Weights of a small GPT-style language model, trained from scratch on English Wikipedia.
Architecture: RMSNorm before each block, no biases in attention or MLP, untied embeddings, normalized queries and keys, capped logits.
Each number is 128 + 24 x the weight over the matrix's rms, rounded and kept within 0 to 255. Layers, rows and columns count from 0. Numbers have three digits each.

# up: layer 7 MLP up, 256x64, rms 0.328, rows 154-253, columns 0-63
# down: layer 7 MLP down (transposed), 256x64, rms 0.33, rows 154-253, columns 0-63
up154:149068098106090083146104134148138102115115111183192113136179131112101152131043155137123098181154120103157119143148153108152131152111118131117145121158156097100144117142099142146147115122116082
down154:093145081147104125140109192139150133146134132142159109161157067145088172151132111152093105140079100180102140135178167152118129123086119168104073130116158104138104146110090126187180089120180155
up155:119108153114105104120056112103118122160099153102130159112135175089175131120095137149171130100155134120143112122123110168130147117138128123117125065102160128127152145138197089151135127150151075
down155:121167167120158143106130148120147069165135146092118072142146134127168128156140087116113152128198130127099164118109126084122090121140169138097142145151155149093070168087153127101133182165063135
up156:129125089111130099142157162160153177119128136125163107121135096103122164113105118124110150148151123098165119114144116105144077124109130127109128131111124127159095148174143142123172115123123097
down156:106129142104115081109128115133156097102172154103126145143121142119164108055139105145131102115108119125126151113078164107121127132162119154147119100180146123130141123115141136163113120110103154
up157:138128168129089104124080142137164134099146114108167139156192095153144076138138127149130130089134122163096141147119142134090139152152153152125142158153148119140139110107095082095110130116139097
down157:121119111136097097112103143172165133110110129088098126133127154106133095146150132135183099103108139144129150144112157119094119100084088152087095128114167121151118146100117133158139114109145132
up158:133139150100121119147104133138116131111098162117113119166123101081152111141113047160130178137083124119145161153139139167088123116144135088159153108141122123106155100089075115105141140135186140
down158:098151117067130115082106133171090111100078121168134099140103174116164147142153177156132149164112127117162084101137123119175118104140091117110110147118116150141107149113147176125106142108145106
up159:144145145122103114128117114126148131097118185131118120106110112183085121120115153130136114188142112083154125078169149108148120131193129151091111118165119175175143121110087142142100140130144132
down159:136097114125116123098134063136196119141144119086138125128133100161133115120135146110151082100141174118134148164145116111078132134131147151121126082105149144136130103165161096114141079117150189
up160:159132144104134119131073125134113128171146161134099115105100116123171131120101088141120150087142113132111129129122150112125154163147159135125115095102151142170146139112146130115111133097144111
down160:115131114136160169143113121119156131117090134125122104146131132115109121084121117106132069131085102112111108105137122157139116121106127118109155158134098145120126148146089113121148120160108155
up161:143129104118125133136122114111126117121120119098119119142121113127175098114127117142109131133122085114127130129153139149120136155152114156151133149133122154132145123101142107123154096117158170
down161:127156127137146067118130131109111105122150160158108126127102127136106161153125116140149103105128163132111130111102181128124109080166110085140151095105124117124125135134108119155157149121136121
up162:126123151156113135145094138094137105091123114145103138147090088126132135106113146115112143146193082103169133126115100115103211146110135122105139099107131157186132134171117122110154117095143168
down162:114156128172121095172071143106139102128126099123121108130132134105059157089133124145149141106137084139112139191132105117071156132125143129077110136145138114125136202116135139180163106156117132
up163:126119120128121117097074109132100095143116141114108085123124121143148133134096128113130116132186158129127131121155117135108154066126122141117157103144144147159133140165147129120172118128132088
down163:136124119141106129166086167146106138118127063094143141096108115104103123169151127152111096158129142113129128101150106101125087126133152119135100092120111090147098124097123110140126105128144144
up164:122142080140143121146167100133124154117154118088137071159147121142167137105087118117127108142131091123127111156107129133079077117109117128115136151133164092138140101152143144121110191158138178
down164:138131137128114135124073092095111203131141146104089122156088106138136138137133113124148153107079134119176121168117136144160131150111116136163079087128120133203140134082117121115128109121135114
up165:100078143114117134143145092059129142130136157112117140090111139124143081123114142129162163062125130143126157116104144152119097120131138100114103098107142156085148148109141134140133181126114083
down165:140075133115141118132124130083150168129133109107128126127184127132135169158167105120127113170105153184117086150122121133119117114091144146139111115114129102114121094142111140138091104111105113
up166:153136118123133117122148078125135129119148127145114157101107138152187141148098067124137086125128130140119103135143157114117170143128114102110161063100146118094117121110170149140147123111086139
down166:173116126117144149121169121124163129128110115149170107152103157112186154160095077081161114115089154148099124121155118115156163147098088133107134113133120100134108108106137136186106165147077101
up167:128130091141090101111145105123115111163150148093109144099146175125146126107121140124080118069156112114177112084148172106114144110158117168110087104099123127166134097141094138108152137113116112
down167:130168147089150143098141179113145129163119092147136142145158124142122094127109162141083114140144104107129125100124138154133113130152115163143130116132128132157075187132088141129118143111136114
up168:119132137100111129169199114078143147154154135106137138097139154099116156119122145132141149137160169121130135107109125138129139158120153091103129124094151086116100090110162129142152179114107102
down168:142107147161148125136114115152129133107137094151150139073158176126096125115108105119069086112090080119142117114128190144113122145087140124127124122126154120167170105107128167142123144142111165
up169:088110149153145110092113124107098195089128114149102179114154112128110098138134150157129104134110121133117144150119158136093127118159106146119111084130096096127140133087092131124191130112116137
down169:187136145103094139116159164120151126099145060061132106159170143155130113110126128119095107119168098119133140168100140169145121086097156159166107122122112139105115148110153114147163125100159112
up170:104131125146093116130166127103122159124082164141130120106141124113112131111143113147121134127127139162142079133135138108125159136119145140158189140119174110112092130149214098121129086103181141
down170:127188133137133094128177138081136119103111111120089120147137106110113103087119127115166109105109133150110155108154146125149122107114105136100136096063082165170119126140056131103126118145124164
up171:127190149180104148098157087118127083174128103153123131158113114121172155118136124144180155147186166111137142108133096120111174170137091144157114142169135135186159139090127109152129126166098134
down171:095079089174131194096099082088138103138106177110126125098167152085169113087168131159111100130084153163168097107170149121122168141112161097159146123150157073120123101131145100120111158084115132
up172:081121151137150145115109141103129177123107149116151098110110096096140120164113072126121135104115111123146141147134100127081131175103125114159119121122128109095153064166151134131140123088161136
down172:150152141059119171141134142091125125115118136123118124087085152131142081139176143120140139133169161144094111105113146139113157131118115126130097141114121113163130142188160160123121116150115095
up173:162151137143137098154125136081098191124119153075144102089137110109183118120079151132174141144141119121106102124128147164173120131117115099101080132124123114142147114162140135113130128104134108
down173:099128140080122190148129122144160126110103149093137143145110118123103122110120142123141114130099107144111120186151141081148142100137131134106157129132102121101151069092126121148178081155107103
up174:128145071137111132183138129116123135115164129101135125143135102115112163103116148122142128112121131148109094128123106173152129093133165128098161125135144116164104130099143116104135157114120119
down174:116114119079134127133098159122106137103132133113118169146100140116109147120154156129126140134130107089133115100138096132167121136113154153156109134093084159147144103119130141099120114128112140
up175:104145111166152156161150132132121110113129129125178120096140139141128109123127089106153112112157124137111080129155143111095110126148108098178131112152164151151109124133134118103123149095090120
down175:134120146102124136152127147188162087135175130107150145096099143119128122172105077137109139100147122133153080112128117094165130119120138125145094131128134123115109159129101124102137154109110166
up176:130123064156106097138107118152104155128101131118147130123133144103121142178118120102111142124116126115129122135134125111169152133167115126096101133108161176102104145131089120131132146156132125
down176:118098139090101114122133116170126147130160092130109128154134139150104153118084140147129100119150085152115125128144091111105109146177139118197122112137134145179093131160152125138109138142148103
up177:157108117101119146102098109102140145083145189155146146084147122134130121125115110116115124141145119110120130140130169129143103096120134103096165109131134119166137218121122139161120108141135116
down177:149110098119168174148138112131134105147118122144129109112113158136137082136127125130114157133099134139074113128139131146146154150053075138134109139126145093120113127162114144120128139104118132
up178:120084158088132153120173093100103120112145111129162157122125119137153135106103124138094117108151127117131131108109143130126143124100086114131110108097129133107139140112116119113124129115123157
down178:126129099113110098107115141118117147150161135151151141140105154129121101110151170167117109094140107099111097109134104101116156161118128141132175132151134159155150149152126147147139141129154127
up179:090077171139100119114141102112135127116152166145131124133116142132141119126145182158127120118143104131118129132099115134103085108125133075125157144138100079128141137150138132146146132082129131
down179:130163113110114176124160174149128157175145127093145164166162117125134121156115079104121120137120143147117132121134139132143147109134112155118104101170151111099165124089123139135104152132119103
up180:177131085134113127088152127091168100119083133139145136109126127107160115110124136117150115111142118101158108111169133139105169118147146117087101128098126157150151127112139100120125138163154157
down180:084114142150116136153115136115092137138102094157097149152131118099139110135156125163106128112114132161169154139078135117151147140132125116124100103159125154116112109171136150154115152140151083
up181:093100132127092158131116145100163153123150136158174102144135128137114122114135176171134140105102110119144145120176115104172079139135108096108131109117162111156147112085095158145104111143129130
down181:148186115138149115165166104180151111145092104126124151153084129117147162112137147119136063100128134130161113130113118134114147130114140114143116143159137146121144106111115129123121123141118119
up182:114148096128095093071106101133095121149087102110169110147146123133091125121137092125111126088106089085140148127109107096144128110164127135118117119115109136189129120138102102098161087112117106
down182:092122127123122140092154123112109140145110104118148104072130083150108086082074130152160101138136127183112151087136126114119148131143125118148170094141156120105106096121160158132095132123129149
up183:152141068136097115125122100131141145157155129105113106122172099120125106122110126162142141170125102128127126096086145155087114132153103123121128118106172155129156113139153107131121147127029155
down183:137121172094163086123141084133095149147107093111111109126101161112099098161122132080143139126131136139089069123154143158123124110115079115139127147142129143141143148110075132143123120084063162
up184:154125100131100122087142098152137120165128134130138102104119108130153120100124132131145121110177139125141090121155147114124116133121126117130098150122122137157127136132107172137131148151126165
down184:136122110123099157141131131132124149139113137142165112099131121126133106113147092105141155155112115161122090085090107126137107146138077135140096126130146104138086111134134109122103174089129123
up185:139126138136137163146125091130072107093101135090138146116142132123137111133080143090140128066106146165122133151134170111108126103166109099123124120115123161096134120151116171166162146149123117
down185:171133138122158111175127111153157139117141130107128114137109140142184156127131133122134133189130134140103125117164132111122109140074150124142079162095192111136106168120118143168148144138133167
up186:154152152123147085141130108091119078131119121157170160184116109120163148129108109109178103120115122094130124168144130112151163098149120146116200111107163093136096127099141140117123124125146098
down186:138126131142099160126138165169079139141105101111106148147140111141106150141090132127143134152119138141121112133066088070148089131127142122180130089152131130106129130110117177105127163137098176
up187:106127139097095123127123139097112074092114116093145142122144159137131123115111181152153116122152121161137126141150140140113139165115114138109107128100137153166149129131174122129132057121150141
down187:102128132180174134148110060124130151113127137149144100126108093128145129134104151125132132142149115143130118133105154138121165108109148120097155137164147145142069124197170140133154104135132105
up188:127179134168163107068069093138119118107131144121115118132134119064156181101137099127113107150154111120107162070115127151128118092143050126156148095131138137149145164133216142130125113209091157
down188:103109118183105129124130113164136174160115134132098186122158109144138201146100104126119086133164062131141171124176112103055153123146185093088140088103118150185201132174168071126174106135144128
up189:105102070154117130124147170083115086122104150150112096122161143114114111090081168148097139134151153122113111117128105142114144126134120105115089090120143172124145114111162126144141103125078142
down189:100141085105124123135117137119133122143164107172133149121116147119146119143123160152080134161109193183150139160175110167147091108115113113120073086155143121143140151118155104110106113095138153
up190:123130121128095126115140158104140143105149111159115127171144134174113115101110070142145152128136168103112075124112114127081097106144113133137109141140145119110103140139126131122122077124147150
down190:164118144115133115150183115143120120163127127144104110119128146079130120154132125155102125112109156162106106137117138191104131161130111149143113113157131104118105137132094111109133142160112147
up191:125138051185114175101136099108153179150144124122125116132128140082128125130114103156112124137155146055128081078145135122120109128148120165088098117093137125168105098122131120137127143125087127
down191:134111084106165153154166161109114109102109174154161155164181140109060094185134134115096091119172121156135099137090109136110130147097104153147153140113120123148124159128140082177149115122122116
up192:125155111170126116144102138131151179148142126140126101090121127136121127129149075153122135108085150125118135138136154138131151176144156106144127120127091154177109123136161127136154133113117117
down192:151115116088175150127121160136074107155105124126114127158114113106101128094137103108141128146125115139117107168157093135122114148138124129127118137152106138129125153118122078111118097128111140
up193:110087102172143095121123188102151153146151117092174105123113091149132137121111107158100140133151121164121138128113112097195125130119119151121161146097175138170149160121145145115115107158165157
down193:157106153116155137162151139099123151104121096167167118087110147122088151122132115126135142176117121091111114137131154162122153137119111138160140105167143114151146138138173098128142121083113097
up194:121146096173112117112134113103124143086103147158111119135124129124101127163120132087119150166111093131122121149115127139125187123155097137108138108107167130143145096146124136111169119091125137
down194:128125129156129104124136106125121114120101087161080134130072132137133159133160111148118157123103104113146098117160113206160118142127088147115093100084159130143137138105115094127084083118115114
up195:132124165155087134097102140106166166132120091148115128179143108129112113116114170171154142162096123118095137155161162097100128140115102169172129124110134132158120106100168144117130119113122132
down195:137119131132110136161133142155123169168136166161125129157130135156143087111176170156110120147082129122129130100125124137132079078089125159116110072102157149142128153145144127087084102094170084
up196:150136136143087121140134117179123123096145084104106144111138161166166139080150110143077112138143138147135119083152120107137095114165111093123141157126101129128110122134172139121151126112102147
down196:123151131074102149072141124116124112119115136135103136145139152135106137122101097166159141127081144103116134118157100063111140139124084139121115123137101179148130094145125181124120155135092146
up197:152143185098169155134166093133101122101150122112139097112150094129153161128105087149124122177137142123126166107142156171115124138076132084127157109155180122141149080136142147116145083107169154
down197:126161089113101131110141157152078085150116102155116165136090096123074119144108195146161129104139068124129102109141100147118114104144126148132115116150130119122101174080144104115110126123116121
up198:115125138132111129130119139128138122113124141130135129121141122135152138134112132133128125133133125119136126118143136116128131131136112126145133141119128149128134114118120114141129131115141130
down198:121123118158119142128142122143115114108141121111130077108127134120132125142126115136151114111131128117099159147146143132149114118114116138127117130104126117110126138125131124128146136143115116
up199:134095112113120100109120141084108134132104143103079142106140123097145115089085126144104110142113111109148148095109137114164132156116130147131149156131120168157116135096155156095168149121123153
down199:137124142133129117123109150190149129170124122155120131105135142124080129158099091164053146136099154135116119122134136101117131138071136158132177112044149098131151156129140116167127167143140149
up200:090129151135138165108105117122127140153143132104141165085117132137190122112141128149123160143090115111112150115117150129138147123129073121143104149101093139120179139092181161144125145118107150
down200:157119078138110121090112146123130094130128106139139093126152137148093107115089135085100116119161119150093141110148117107147115108113201126140141111155145124086133163149103148131137101135128115
up201:122161130111120157097143093160160145091135134128118169126163117174122094139127092145127132130138151151184137143129148121119177139155145088129148132109143129151095149145153106142074135111128146
down201:131107116137108119138077124112120095123124111138164093108111098151097150141127169127138126124119091081114137170155125135147114168160140149139138126137177122186101121089117155110126129137163187
up202:079127105127114116140173123123141147115088166196107137126113102171111101139138103111147098094152145143104130139128133130032098132157132095088120077123120131141093116115112145114123154141167158
down202:124106167095144150142122119183151123167138106130138126134152119091150172118121163123136102095113132125142138094107082147177135158137128138145120149137107148120121109167137105104132103133095114
up203:099110132090104149129122141057137132087148114119131130145178146147134157143132136135162154112099105166096117165122163112115157175144155116155118107161134125063119113115105129155133143071132132
down203:142150151123167152132154108176146112119137147114132126083137121137160130139057116127141171130129111141143107124134135132123134133078185140143119115162122123168123130131116159098136126180119159
up204:169129117124122082135150119131127143132119142145137142147172059102126134092053122092135121131146136139171151079132106109078131111104130130129134160148127122170132103139086112116119130155145085
down204:155080092131173104193094104107115120134151144133115119129108123144145129134135106078136141113071155171085150150129120150123094154145105117130110144118116110141132108174149141128140147123166109
up205:123138155152057095102108146103130115106131119119115119176130102080149104094160122166167139147126122112091136163122120135161158145118122146115113126143112150153135064144112157161151122138104145
down205:114151121114119146160122143117121152187142125090114106116147131150136101134123130087101151181147105167102174132108107161095107146163133151120141165105158107130092127177114170114140185097148175
up206:097108162106164160099133093117134102104151135093184147122137111135149130092135131127105150093152149158145166105112114097125090103096097141184113138128120122166160142125136177136122097099153101
down206:146112152098157113153148149142109137084158116126077098150148131125086139104148091148192123130117131109146112100138154157113157166162146102111133113152183160150114148106120096140182155140126133
up207:145129170133116156099111080133130146161167161139110137131182108141138163092161130127139095150178122143111161087144123104113119130124065125104110124125090125143140135130179150160116132149104116
down207:148143122106115160118134170155135117115113131129157157112124117170149108128097132129129089107091118131100124140147133200131146139086153134145133133114136114130098133106097125120128145146121136
up208:122179116109128143143129144139121140057097121155146126119124120156089138106115115087130113143136142172136107134156163113110119146172105108187152105120153126100133107174120093114138106104149135
down208:121121154158118142153086132140150116154164144133142122103160102140189132161107132103118179107148112134154150167132104183136159136140130153116141129121120151133128152144120130091123094136131138
up209:125121134134120130116132117130119142103127138139137133136143113124135142130119134136123127118133122125119135124127142109126127110121118129142123128119136142134124116131140121130154123137137128
down209:136133119137132129114118128118147121140127133128124112135125140127123133126132144129130129130125120120126130127127119135129126136115122115114138111133127118129132129133130128112114129119109117
up210:143110157125138139149111169093126146111109136139123105107135105127146116106119091141084140116140125167128119154113175098068139142135146116152129139129108136102129087142167101094167096088100122
down210:131098130132120127128146131162143152116102194092142132092103136151163111126136167126133077115101152154090116136136140114131112174138122098147131110136085151110117142148109111102130119139145182
up211:142110096149083146109115096110112153131122104151127152112154112094125095129124123141115138137115116133145108128110146127127173116146118109113089084107117134128106125077112178158152131110111138
down211:139153136123129142135144088089139157141124102136106142090087161093116144136140122093129143116133099123098106147122118080127147158116157085153082123148136142068136125121103152155127089120113138
up212:115168124145116156146127119129100091149119082148121115158112138123168134104132114127156134131125135136134127114118120130138137105145108163102168182139128162178068063089095118169127123111106106
down212:054139135131120150112195150102129119139113124153103151093127159161122100071166127135066131099108137112126174107136137137156122089148186140136154181135137150098130146129117128117160093137147141
up213:131102119134135130130134118122175146097129130186133162159148131105127154160117077131141152134104139083083111137103103114094126112125128089153128130152129084134128114131112137140142081067108123
down213:138106130157097180106145157154095093125128135119144113143119146105139123150140132109114082091140108184132141119149141148175156119132114142132128143119100149097124160130134158150096142163072133
up214:131084125110151140099127109110101125121103121160087146125147125156162118129094141126128105175187144094103125092120110096159119135136114157115144107103161149139130149156170129146128072116169099
down214:130153114107105157121123143146142148141147154096142144142138135127126094083142125076117149102080120127144131138123126153091162129090123090111112144143124135112146118129136157121123147110099135
up215:117123170101104128140118135132107106126168168139174109113155143124158150147123125098147138100102113156144110136111168106118145157083158117119111155143138084143107075153113133134136122098138140
down215:167105073151131097149132119092157105145136106126099132123134120121119088107148116140138119148111125132126104125115096147137108139157089155127155119128154114157120116146163137149125150138157143
up216:101114107121130161136137106148116135103079108124142107154135134153112143108081125130088143110173117097124103131108115111139130104142101154153134150109132114109133134141160137089150073120134146
down216:092101135160129146117142160102125118117116135088130121119140135122109129161145115101180129126102125112101141089116130157118147128111107106168096129091142114109090156117143131154118144130091128
up217:126117101115149093086185141145135134135103151091169138115209109130132096116120128122138125094119117128149130193133143112161148108188128149103123116082131156113164145156117112149081149146158154
down217:118150144097130166121111158114101105190155149143132140112082138140140122132110106126099123111101112126116064141091122119164141095120070130139133136133108109172127145187129159181138114108159119
up218:119161158117154128130172144069112121088149148138162121157149113111179095149122119152127152129136146145133152104134117077127086138093142117137127117139134108163125126061100106080174133115119138
down218:139157143090122115145113127111126160096120098114089120143142121173141160098114157162105132109106106099138120115176141107153103067163124135173126141085163151118115158160104111125150132163133127
up219:140187180135114126189150126133122116109147126087109099135127126159165138102124105148144138160107104136116101122155107129152100149102111111089131161151134189158088106087169142137100140100119141
down219:111079099121120140115129147159147121117124164147147075151126119111111142142118129142127114079139112173168107085075171101095097091102156140112144129121193146122107107121155127139131145120137172
up220:149177120132170092161139168101093130116083132069115100129155140073112110123083158127155116138164159090161134117150132104141157150132066136144159128151124104133081105111141150173164136122135101
down220:160092116081128162099110181122095094128118099105129128095122166090141065100111141076165138151177135101162089108102146127151131127095149059169187106140131100118137120124130156127140111143155086
up221:109156082150118132133127104147138090132181086112097112112151118103169146126141190138155134134169133129145131126113113117154151144152103103139099157080146136120115125150158138125106152113108125
down221:127107138171149115118137120132123122167136151145079102125114117106115125156129120197132092143098073124143147072109097164161158115123127126123105128120130097161118104106129145116103129082158101
up222:138103185098180135092151095139157139079182123110132147165113097135142166113114097135122125150111152135124130092140140154128137121108083090135158120094150117137145128135151081134139086099131103
down222:101129126123105151143114124157119108167153151169099169145123064124096136127098121127139109133157125125136119114123132127188113121127128155122107101093131089150075116086154106136112134120109160
up223:115150132091108143121100109164142125106150127164160138148135113131086124149100125117133131147095169149149123119132157094115172137152107095123141083129143107148180120160141147102125098133104113
down223:129138111137159132122156162142111158143132120121093108151143159135183134139122124116154071101133132135128094103118138159117118130127149112128113141153150150120177154112145145165115146109135126
up224:137150133127140120136144098066083124163167157151153133139144124107169141155145136082164107086147146120144110103105076129106125116160142107098158132131124143085134147156186144192131115107103118
down224:177092119138143091145139113098178170122137109112158107083144173111146140094122098123151080135112120144133138175128139146121167137110103122137167116146135115180127132185105123149120111127087100
up225:118158106128144115159141151167135168129052121136148153124162101134130134081126135122136126105117142135128109133136165106118160133153111130144097158119115151100121090142138121148134139124127101
down225:119080161154150122139130130132141164097143142110115102145156189124157149135136100112104134148112084109140148119153174159117132142119113091087101097086089158143128140129148162124101122132093143
up226:108172121134165085097189132100094156177128151137156168111146142121110140154161111164204128110132172131169179112106134121133124152139089118126133120130129152127125145113124130111169161162104148
down226:088120131092119084135132142105119086140098071167132189112111112169174135165124105146184094120114113110122147177069129123161133138140144160107110162161149133107126134183122130121133120139131161
up227:134149098116130111129121123100142134117127130120119120104124138112135128120115092192128137161128130130091101086121151157113114112156108111115140125077130144133172113141142118124117099155103128
down227:084088166178112119136116099109123138140118120115130086159140097120124127122132146105175158169101160124094113161173099127139101111130152108133147107123106146104085099159139138119134164135135149
up228:132139124105115098129162173142120159105152119093125109086148151166181151101122111163143140144153120104159095117102140149142109154113110141076106103121131131145081103139118150126153075142135130
down228:135146158135137114109134104172118115073169100112164105126127182141151146144153100114163141120132176134126139151087126120105112115121099134131110107114117166140150109134132168099102133092147138
up229:113094111081118119154090125110166134120113105147156098071158095133169137138128177129143161057118179122153140139118103111125066131203200103119140073089137086098087076093147074124155188096156070
down229:092175082124102076133148143158138113056095159176089165168150121141058093181133114195124082059158121120138162090123122209109141128124102158089080092140118111137116101150064144098098142179150139
up230:119118190105151122103119115126098168135100119093107152122109104145092132091082112131114131124137172142125121099093171140091129163148100131118114076166085173180103105079126116182140069122121106
down230:096108178098144098137118137096085126107124178137126130116134108121161071118064110144095177131134132130110148104152107156152135118126112100079129122166096100123139120157071079108125103096092119
up231:123093128140092127098145127120133160125070100111150139115160118121109154100089125173132130132157156124163110125103103138101098113143085116129079117143130078134115125124131134129158087125128098
down231:124111125153171082148107188115102084176183180097143122172095141133141121133140152108101146136132114127106098145135095114136134148099124157157101084095101124135125147104108109120177137130089148
up232:128118135180118094139176139136123114136128083086147111125139102160113095125123127112139117117140145127104110141192129092177179078155107155105157103119144195167146097146134151135127124137135113
down232:148121104079114094124074131152102092136168106101126116163151143109121123105104098161152190110130142117127118119142084158117115151148135106118134163112148099130139139142074154146109109091116123
up233:136181151176106139077107118118142154098128106096133149131093077127210133127155102150107150144155126133114124112123145116117111083159092100123127151158096087123113173127143127113184122151128130
down233:118164114091126087184161137106125119123125163126113160087098131123101152131135104103148199105134107126133156145158096160168139162133107077166111147144113089087097108111114111145139121143083126
up234:138126097120143116109114118150089148114159145086125134178161071089148167106157035127138185132134103106101120109144137161110074125086143098156156116095123119172159121138144125105102121153103115
down234:125133104136145161148119132164161130126143117160114104130097120106145133136069150095125104110147099152125127117129070116107129098174110112089106127110095113102123162108175066151142082099153081
up235:145153101133133134124120150155127150127146126151113118154152130135083132105118151143136185119069122110121146104082131109084129136139147163156130125117093163128099089108128153147127115083137178
down235:167083109131146141105154125097120067103144100098158148096138147087143122128134097096143137152128140122114111121152135127119107152113124146132115083155120124077123150101106146141124119130121116
up236:133165168133066122140123107111116139095152147112151145104139116129153132128155180130113136114095136131138132115110110116104134120126112076159140154144084130130120106149107151145128075116104087
down236:099124155124111191129177138152097155138124111187087160122125105107146123156112151146108122108160112125129138124146152094111115130123160162120152126145158139110101122168126129085151144146151125
up237:152124137116116097084115137125153135108157194167138165132114112174129126094121125141117153149132131147099105142123122121133145127125120107108158114131132131140104087172141120105125121135119123
down237:117127122128097153158134116104144141153120137077145096111159162106155144159107100118099131098150120123199127098124144162108116098153138127142145130132145153146122135092125134155120156129125134
up238:162101096141118108077093129109170157120141158174113128108109127157125098120067125144102153143108168112115115116129159120136154124143140148123135149092101132135103146117126161147142125126110151
down238:136108114171175087103162143121105140124147139135120133105101116102111080144131129092127127115125145153153087137101142183153133129122084103150087116120129127107124133153130146118107118107118111
up239:067190118139168155130121136155112125140124123117172129148136143108150145114137120114145124111092143159169147167136120125129083131149139129105158153144140156197157110122110148142129209121078134
down239:146122152145118127142124093107142104129130105102081106118144108104107129150140133106151171127111102084080117125167131158069133096162093107091119083146117153097163146085137090106138121084141134
up240:128122106140143118123158113125134137085158144142123068131123128086155090149133151109166162136102146142113114133164131138147113119127108110149113122114149179124187114153138169087156179071089113
down240:121127084109168115120144131118166121123120140140171159143161083123137120119159135125114088110073180082139068176124128190135112146121116137120140135150141087127185177138112140118119133089150144
up241:119127079143096105086155103110099117109137113143106114137105115106122128128117127129119147141125136113182115136163113149136146138136120115119138133137138128137148117145134096135073139118127161
down241:119129133105122115105106109130116095148129162129174127126089146134137116126127097170147133149032097140109120108158137137155076147142094124117153116111123131143101167141135146156146143097137144
up242:096162122124106093149130144120119178095150150139102099088168073127132132140173091101137104133133116160138129164151098147158174119143117049107126108093124163107132153113113098138092148114130152
down242:130119110137143124168118098160125132174113114118119109098137142122140102168087116167155169076166098146158138102150113123139079165081097140132152070130096133179149159148106170095144098133122134
up243:131131163097143116177146151111131118077127121118128157131126108145141093134098119149081176111113148131090104117132119161124121129157174131150130148104125191114130113082165115112124155091145131
down243:111110088143117136129130112111127091139135147134128104161132159145104175107108141083144117079135140119100150143161140130123146132080119131161112085118111117126150154135124116136074097129117137
up244:131138152174123122123080131125133134122143122124135111119115165117151120112120119136162128135097106125080123128131136139134116113142122118131150133151114162109137132146140155113110123142174146
down244:109125156114121156118153158114126117107119154122149115162115140147130121109122118157129137106101139143137112131097151123134140150124113128126119114120144153103105149149139119154097125135145129
up245:137110115116139172143121129130159145125157092157139141154152135106119178132144127146166149113130154095130117099164121124105128117100099104149135138131160149136147103127111119133105151141100102
down245:136119126118150120151104121101127098132094143097143153126116096131118096143120112097108121132129134156123182147161143128136154130124137155103127122113064100132126108144149126104172122136121132
up246:133142180160130133101145127153123146132145092140139105104107144115130098077113100129133128156128143122129141104110144154127125175165111126090182115178119142135180142089139146158114173124105121
down246:143076086091145103114106111099150193113127114095144144120094168140100128106136088123081114168149164137126120152101145130130162124098137111156134115146126126135114156132106079136111152136064109
up247:153150099110144080110153106113062099152143166152180097131111164096163157147116124146159119148089135148135175098132134143144146080134145140106117148119132132134167136092133153134163169158177143
down247:149102136103136163130097134138140144102118174161169092149106163134161104149172123178125136133139113126133118131113112094092152146080091103094095110144172070118134150123162139131147153120135078
up248:102138134190128106097139105114144155149154100094150123144149108133175144182151117097171118129181151142103125099102105117114123115124104099096111103148173113157110156155112102147160062149136131
down248:163151087124154165138123091132124161102107124139128114147127141098112138111114154096109121137116115160085076124108131146167119138105143145091161130122072099122150143167105074094141131136125063
up249:187128092115143122125100132105167142095089169152178152132135060173147164124109147110178099168155149156137135138132144085151125149124119082130169082147165118132114136133118132094164119143120114
down249:145130101086094089119101126179138124160163155123105165206163087119143150100182143152161100112146121104118106102146075138137133108112076138104138105115126154130078064124112092097145173137129152
up250:113105134142144097100140126111150111130148119155145095138075139106157175154118167188142158130118143101119130082132149154146101153135121132103197130126104121127108139097141137147130092145104134
down250:087123132099165129157072121123124127129137100122136131140104127129108135119125115127113089119119110155114100172128130151159134110134134132082129106120111165115110103147092070118074115108135150
up251:126108129128101155112084123103153153130149163146092156125160197166147149122133153141134114105099138115147126130133149109155097165191158144114133146063123149068094064110121172131141151099103104
down251:079099140171130172114105156149163110154200125085097111113151157149107122144159137139145130087137131089129149131162125106169155128106147119168118072100133146098163153078148066073090162120142136
up252:053095146129152124140136118133094130094088130088173138114115146140152075084118117150129159117115132178154116106095119126120161134134140116154105104095168165168143092159156105147098142092146142
down252:095172158109103135120203164138077113134125121092133132158133142114145134117101160106138086125130113125096113162122101086130110077130136171120124121141145137159124129161071148141140166126138078
up253:119087118119096095132124128108111151146166115092157122169107097145155152108167104149156106084101150108119105116140139109153160105153147146185185105117129146074142151137151139188131154087118131
down253:121097130125147116154065134143165093123073063131107163181120126110164133126116153146150111142139130122115141125174116175143101110145109116116100107185152122138073141100148061144137161162121172